{
  "hidden_size": 192,
  "vocab_size": 1242,
  "beta2": 0.99,
  "lr_head": 0.00664,
  "max_seq_len": 768
}
Each number is 200 + 40 x the weight over its row's rms, rounded and kept within 0 to 999. Layers, rows and columns count from 0. The size before them is the row's rms in percent of the matrix's.

# layer 9 MLP up, 768x192, rms 0.255, rows 347-363, columns 0-95
097,266,299,240,195,179,169,296,153,143,133,192,168,220,180,206,165,201,147,180,194,289,160,257,180,229,209,266,193,213,170,95,226,230,192,198,198,199,242,188,116,226,249,219,238,227,156,208,211,154,200,288,170,181,196,195,233,245,236,175,175,279,203,253,220,168,203,214,143,152,276,197,219,207,204,199,165,170,158,141,190,163,170,165,224,128,199,187,197,238,222,190,154,186,203,249,233
103,217,164,187,287,234,238,201,239,170,212,204,162,184,193,175,192,147,78,160,148,209,193,210,228,224,262,151,214,233,242,157,132,206,196,198,180,218,156,121,165,248,155,129,220,157,214,195,192,147,176,194,135,175,145,233,231,183,197,190,175,259,260,188,196,254,228,188,219,127,165,263,218,188,203,193,205,240,229,205,202,229,269,237,191,167,255,235,180,237,147,191,178,173,260,155,191
095,269,178,231,233,189,198,221,110,226,202,222,174,220,167,216,227,169,194,103,218,275,241,134,194,270,193,239,184,150,177,157,258,152,264,157,260,188,217,167,178,202,275,204,231,236,163,120,215,228,231,233,202,173,217,212,219,182,207,264,140,161,223,145,242,201,177,216,196,165,227,215,147,173,105,197,246,186,245,188,130,160,208,174,197,169,179,176,191,167,264,165,234,162,226,188,178
102,180,212,202,144,101,257,220,216,192,188,220,214,194,165,344,165,104,203,159,243,221,243,167,169,213,171,243,212,277,240,214,190,251,204,228,216,226,225,223,245,133,253,192,216,137,271,279,196,193,202,244,145,137,228,230,118,143,227,205,230,210,230,215,209,173,205,192,203,165,178,253,188,183,193,175,170,173,182,145,189,139,170,232,190,275,181,166,218,216,227,228,222,248,178,220,195
114,180,240,229,192,222,218,135,311,200,213,171,204,250,222,258,247,162,162,185,260,211,188,199,150,166,245,146,206,125,173,207,199,253,292,255,243,134,201,271,190,246,215,187,189,193,219,136,302,186,179,177,202,212,148,190,239,167,215,243,166,245,266,198,221,158,165,215,174,177,191,250,245,166,150,111,150,236,204,208,94,199,192,240,211,216,201,156,195,248,211,172,257,248,278,225,250
093,251,210,267,213,176,187,227,153,224,337,213,159,199,231,156,130,245,140,163,210,241,209,218,174,257,207,240,286,181,183,203,152,210,291,202,139,149,197,217,144,213,155,232,211,203,202,216,185,202,232,173,269,245,216,261,225,155,176,134,201,193,212,178,183,261,278,236,211,179,280,165,211,215,222,229,188,154,239,205,199,170,169,223,110,148,128,87,173,271,157,258,296,220,202,251,210
100,186,118,156,171,189,223,198,179,181,100,176,156,275,273,173,241,192,179,243,208,309,194,136,285,213,161,210,142,148,182,181,180,218,246,174,215,162,168,182,150,164,244,150,207,240,128,190,235,244,188,235,208,153,204,168,178,153,244,123,159,184,180,174,291,168,206,222,225,252,259,210,145,206,216,194,163,189,207,183,228,189,163,176,167,162,180,177,175,168,183,144,171,191,191,161,249
096,220,213,196,232,193,174,198,262,171,212,170,206,179,224,230,219,176,227,195,259,232,182,122,158,192,217,140,187,239,151,197,103,292,229,178,164,237,151,203,206,195,165,280,215,277,221,197,229,177,200,207,193,261,211,174,204,212,158,210,287,195,146,162,191,213,248,213,197,263,177,219,154,184,234,153,229,182,163,145,240,158,197,194,164,124,160,205,175,202,141,161,157,167,209,124,214
103,204,226,224,204,200,127,130,264,146,175,210,222,210,87,179,206,201,135,152,199,200,223,216,217,152,128,131,115,111,174,191,123,206,234,154,160,224,168,233,198,148,253,219,193,215,169,161,129,246,248,204,217,201,198,230,264,210,177,216,225,196,176,191,231,147,160,243,247,212,209,263,218,169,156,289,206,162,197,178,240,263,288,263,184,282,232,186,242,221,214,208,210,252,216,147,160
098,218,207,194,195,129,211,206,257,213,152,228,214,162,185,193,205,215,199,187,178,145,276,159,196,173,189,152,155,241,160,208,282,174,251,147,259,268,171,229,195,183,228,147,189,194,223,203,173,238,268,226,210,175,217,204,211,245,217,203,251,211,117,166,208,196,197,207,186,140,204,176,211,181,186,173,188,182,287,150,139,185,222,265,143,240,144,184,132,219,188,133,161,266,217,169,163
099,193,185,164,200,202,215,154,245,102,215,170,216,245,245,175,226,203,204,189,234,248,221,160,266,170,241,190,174,219,193,285,188,206,204,139,188,184,229,207,164,130,215,205,195,216,190,207,277,126,288,217,221,143,208,133,292,229,185,170,145,271,153,258,137,156,193,172,210,193,164,188,234,202,202,255,149,174,236,132,178,160,184,155,161,229,198,239,210,190,258,215,125,172,85,203,176
120,240,262,194,204,197,210,189,227,185,219,176,201,196,183,229,205,252,185,209,282,200,114,201,240,248,193,221,202,226,95,164,189,183,108,211,193,145,205,193,203,155,243,216,196,179,216,224,228,240,156,168,263,255,163,187,138,218,192,171,214,214,219,196,165,199,100,175,128,200,242,205,214,266,258,156,192,258,235,181,284,196,218,202,304,165,208,125,199,200,219,268,173,163,223,166,177
104,261,172,172,231,165,232,158,256,155,210,173,183,233,234,163,240,152,186,197,198,170,164,253,205,195,214,203,227,120,185,189,178,234,128,222,189,196,183,157,228,180,232,167,233,251,229,237,142,192,213,170,153,150,161,195,205,188,208,220,102,313,152,208,219,264,160,192,251,252,190,182,188,148,207,198,231,179,230,194,185,192,240,198,203,208,197,204,224,218,192,144,245,143,195,130,153
101,262,195,114,137,182,197,149,232,163,142,213,158,247,230,210,223,109,181,275,199,236,247,228,222,204,158,245,224,196,227,213,164,298,236,185,152,228,128,252,159,176,168,219,165,197,173,187,225,241,246,207,182,161,283,188,185,227,194,148,197,213,121,179,167,176,227,137,260,255,165,153,187,279,218,229,178,142,170,176,195,157,201,201,203,161,104,226,191,171,229,183,160,239,223,253,139
092,282,154,175,202,239,256,206,223,202,204,105,175,193,217,244,227,255,175,226,275,198,252,238,235,256,244,161,178,262,203,126,230,146,209,175,202,185,211,256,209,155,272,149,208,137,265,198,277,199,197,252,226,182,239,196,196,207,158,218,244,179,177,185,214,238,218,226,199,182,223,130,266,182,96,254,241,232,184,203,215,185,263,188,193,124,275,155,145,149,178,181,212,195,156,191,199
090,146,231,271,193,135,192,184,170,225,247,271,197,173,171,224,214,196,143,204,140,147,226,198,233,206,154,173,152,218,138,166,168,197,199,163,196,201,188,287,230,224,155,190,324,264,160,182,215,218,145,147,180,234,196,218,179,234,202,207,218,216,197,186,175,181,165,222,199,173,155,191,227,181,225,160,150,192,214,210,222,103,190,142,261,201,218,147,281,173,167,188,203,207,175,201,106
096,175,257,249,223,172,236,279,207,227,219,181,194,210,223,209,202,232,209,199,160,100,159,212,190,191,199,183,220,198,173,195,237,191,244,113,203,236,159,166,193,181,247,195,239,240,211,263,240,224,231,101,212,154,126,177,180,141,200,204,127,198,190,223,211,207,205,156,182,206,212,229,221,226,152,210,129,244,284,153,182,187,214,238,106,191,182,163,297,203,132,171,214,227,176,140,301
# layer 9 MLP down (transposed), 768x192, rms 0.25, rows 347-363, columns 0-95
106,227,221,99,147,234,195,248,236,196,260,169,234,232,166,250,184,217,219,200,213,216,185,186,237,253,197,155,247,196,100,212,195,163,247,249,187,185,180,189,207,229,148,215,196,255,269,186,219,198,219,192,185,159,179,175,225,197,188,214,194,189,205,268,210,265,182,212,124,208,159,259,207,203,111,170,232,133,192,217,238,222,210,193,236,190,226,293,235,210,206,135,155,222,206,245,267
107,186,133,199,217,209,240,184,171,222,221,200,186,261,192,220,166,213,161,197,228,202,132,142,225,188,204,170,170,233,161,202,213,216,223,234,193,139,234,204,252,271,130,169,250,208,168,233,216,269,175,231,156,161,213,208,188,194,190,201,233,234,202,175,190,215,107,185,164,78,232,251,152,123,203,194,291,199,153,227,178,240,222,214,224,226,172,152,234,184,217,264,255,198,253,91,244
101,131,205,138,144,216,241,164,190,214,200,167,213,170,211,316,218,294,170,158,154,186,268,201,153,220,190,237,184,212,203,232,204,207,217,214,202,194,199,187,204,233,230,264,166,208,139,137,174,152,153,263,194,205,261,143,156,107,129,249,200,164,193,189,209,136,170,258,170,246,170,179,236,194,159,219,241,229,246,117,234,206,222,119,231,153,202,208,150,166,235,215,219,154,211,181,123
107,231,118,233,247,226,173,158,200,163,188,218,269,172,204,164,227,177,215,282,99,174,236,193,192,262,200,188,191,166,138,252,225,190,195,224,164,185,168,220,140,206,211,255,123,147,108,198,209,193,191,189,213,190,147,219,279,244,259,231,148,176,181,171,201,190,242,173,228,190,286,203,175,230,274,259,114,190,195,247,190,239,151,239,169,162,261,195,231,189,177,171,178,153,191,227,210
096,251,144,221,281,207,237,180,190,175,229,197,218,119,232,191,235,181,242,286,190,150,173,265,224,189,140,257,246,140,221,214,150,252,185,220,206,290,197,197,134,189,228,225,201,180,236,225,211,255,237,203,181,182,166,193,189,172,263,176,186,203,170,207,218,235,236,191,247,127,207,170,179,231,272,202,214,196,149,226,168,213,195,180,183,138,106,207,224,296,133,204,132,226,156,129,231
098,175,217,205,108,138,157,202,164,217,179,185,189,287,148,169,243,241,216,182,184,179,151,199,229,155,198,135,205,222,192,242,257,295,192,292,219,168,266,228,169,190,152,247,180,274,254,201,245,203,222,228,189,179,211,206,181,230,246,191,202,171,203,241,206,175,206,201,155,185,214,159,281,242,238,126,205,217,295,140,219,152,169,253,199,164,244,156,171,140,197,196,203,178,180,176,259
104,173,231,248,216,200,231,222,261,174,186,225,236,241,155,262,223,227,256,183,199,112,216,145,262,316,251,216,254,195,310,179,137,160,164,211,212,255,148,204,214,241,161,193,239,215,193,207,251,150,197,221,193,236,243,169,185,145,173,203,188,243,196,243,241,181,184,227,185,258,223,222,254,221,207,199,97,175,195,182,205,161,255,218,190,203,189,213,165,206,214,186,185,167,157,116,133
089,179,158,272,123,138,212,232,132,199,238,174,201,208,219,139,236,219,187,239,120,122,263,232,262,228,203,267,186,163,170,215,325,194,198,143,194,210,244,215,175,179,264,215,201,220,147,197,209,218,215,206,199,121,250,175,261,146,250,212,200,212,126,176,187,226,175,138,158,173,227,193,187,244,141,193,178,188,225,200,185,196,160,200,262,189,194,177,187,168,200,172,238,268,211,232,205
101,183,225,289,199,144,177,128,138,180,225,166,232,191,234,173,247,202,201,190,244,173,216,192,176,233,227,230,110,228,115,194,205,181,242,217,171,213,182,258,227,226,180,214,174,251,227,209,213,185,186,162,162,208,169,198,258,190,199,202,161,145,178,200,192,203,247,194,221,194,298,207,242,220,158,155,153,236,145,257,164,189,153,183,174,157,246,234,182,197,250,194,149,187,182,197,193
103,240,230,250,200,217,225,182,209,227,268,297,261,219,256,172,170,234,216,203,152,245,254,221,197,262,271,193,211,240,192,169,110,232,137,238,176,175,238,176,257,140,200,197,223,189,133,259,204,162,136,225,228,220,133,186,244,168,167,192,148,159,186,177,147,161,79,237,222,274,181,169,188,265,252,229,178,198,133,199,192,218,182,152,162,277,224,158,193,201,201,204,214,259,255,201,160
096,183,121,252,166,149,168,207,270,201,261,158,260,173,159,181,207,269,202,200,203,143,212,181,189,219,266,171,124,125,179,163,229,159,172,215,251,132,179,177,198,153,205,189,200,112,204,269,217,237,190,179,147,241,196,164,192,172,158,173,216,208,177,186,136,234,226,209,265,153,206,196,154,186,134,153,147,167,148,197,196,175,242,139,264,192,192,241,207,275,222,155,256,274,246,227,163
099,187,165,229,146,196,155,250,245,184,158,212,183,148,216,127,171,202,203,248,191,179,172,196,245,234,187,225,176,182,69,202,160,183,192,174,188,273,193,235,162,116,104,180,92,172,206,223,217,209,238,179,205,262,195,243,174,164,150,181,248,159,207,230,181,181,148,201,245,254,186,222,163,174,237,197,179,175,198,170,121,231,275,234,248,188,218,204,185,181,175,294,258,221,171,158,180
105,150,237,166,135,176,233,210,191,150,204,221,150,242,125,208,205,231,207,130,222,152,219,232,269,212,209,205,183,234,275,226,204,172,270,174,160,239,251,138,159,297,206,227,235,272,126,206,149,170,168,185,223,236,146,215,230,180,247,222,188,173,207,200,253,233,201,179,193,220,135,151,203,176,226,208,221,148,267,202,209,181,148,180,155,230,182,132,233,186,226,217,218,144,222,241,152
104,305,209,183,248,181,182,183,126,229,221,221,200,249,136,255,234,216,195,177,218,231,176,214,164,221,205,135,190,198,232,208,199,213,213,199,247,132,183,180,218,226,140,232,204,209,195,238,187,191,201,215,158,204,133,273,229,215,245,252,263,237,231,223,184,227,218,219,183,188,116,228,221,223,198,202,189,243,182,241,143,234,193,277,122,142,201,198,299,192,196,168,221,205,181,264,239
099,261,112,260,158,174,115,202,153,250,242,159,199,212,266,203,248,234,231,244,156,240,203,180,180,196,234,166,192,202,249,161,235,225,237,235,168,227,211,180,124,165,188,131,271,295,141,232,210,241,190,244,160,197,178,214,181,184,191,238,157,202,243,198,260,150,193,179,237,193,236,223,222,226,207,202,139,173,121,187,214,204,130,154,188,294,177,240,273,271,267,199,244,193,183,193,176
093,195,192,262,246,177,152,167,214,136,144,253,251,249,224,196,184,168,186,218,172,199,293,224,225,208,190,174,258,196,255,225,219,215,185,172,209,222,176,233,269,155,199,181,216,205,241,163,214,188,209,207,214,176,222,209,142,197,268,221,263,237,180,243,244,271,225,245,255,210,191,213,227,175,150,255,235,234,231,151,183,186,212,176,174,218,264,166,177,192,191,212,181,193,172,205,242
089,224,195,223,198,217,179,195,131,160,231,174,181,147,176,182,205,230,154,187,176,317,175,115,225,208,215,178,156,195,220,227,228,180,158,228,274,248,237,164,224,135,239,243,204,197,162,163,213,262,145,227,263,150,206,189,164,201,137,209,167,265,236,200,191,227,211,187,222,257,203,122,215,165,171,190,204,190,182,218,189,286,156,192,182,206,212,110,228,188,154,190,274,159,172,173,180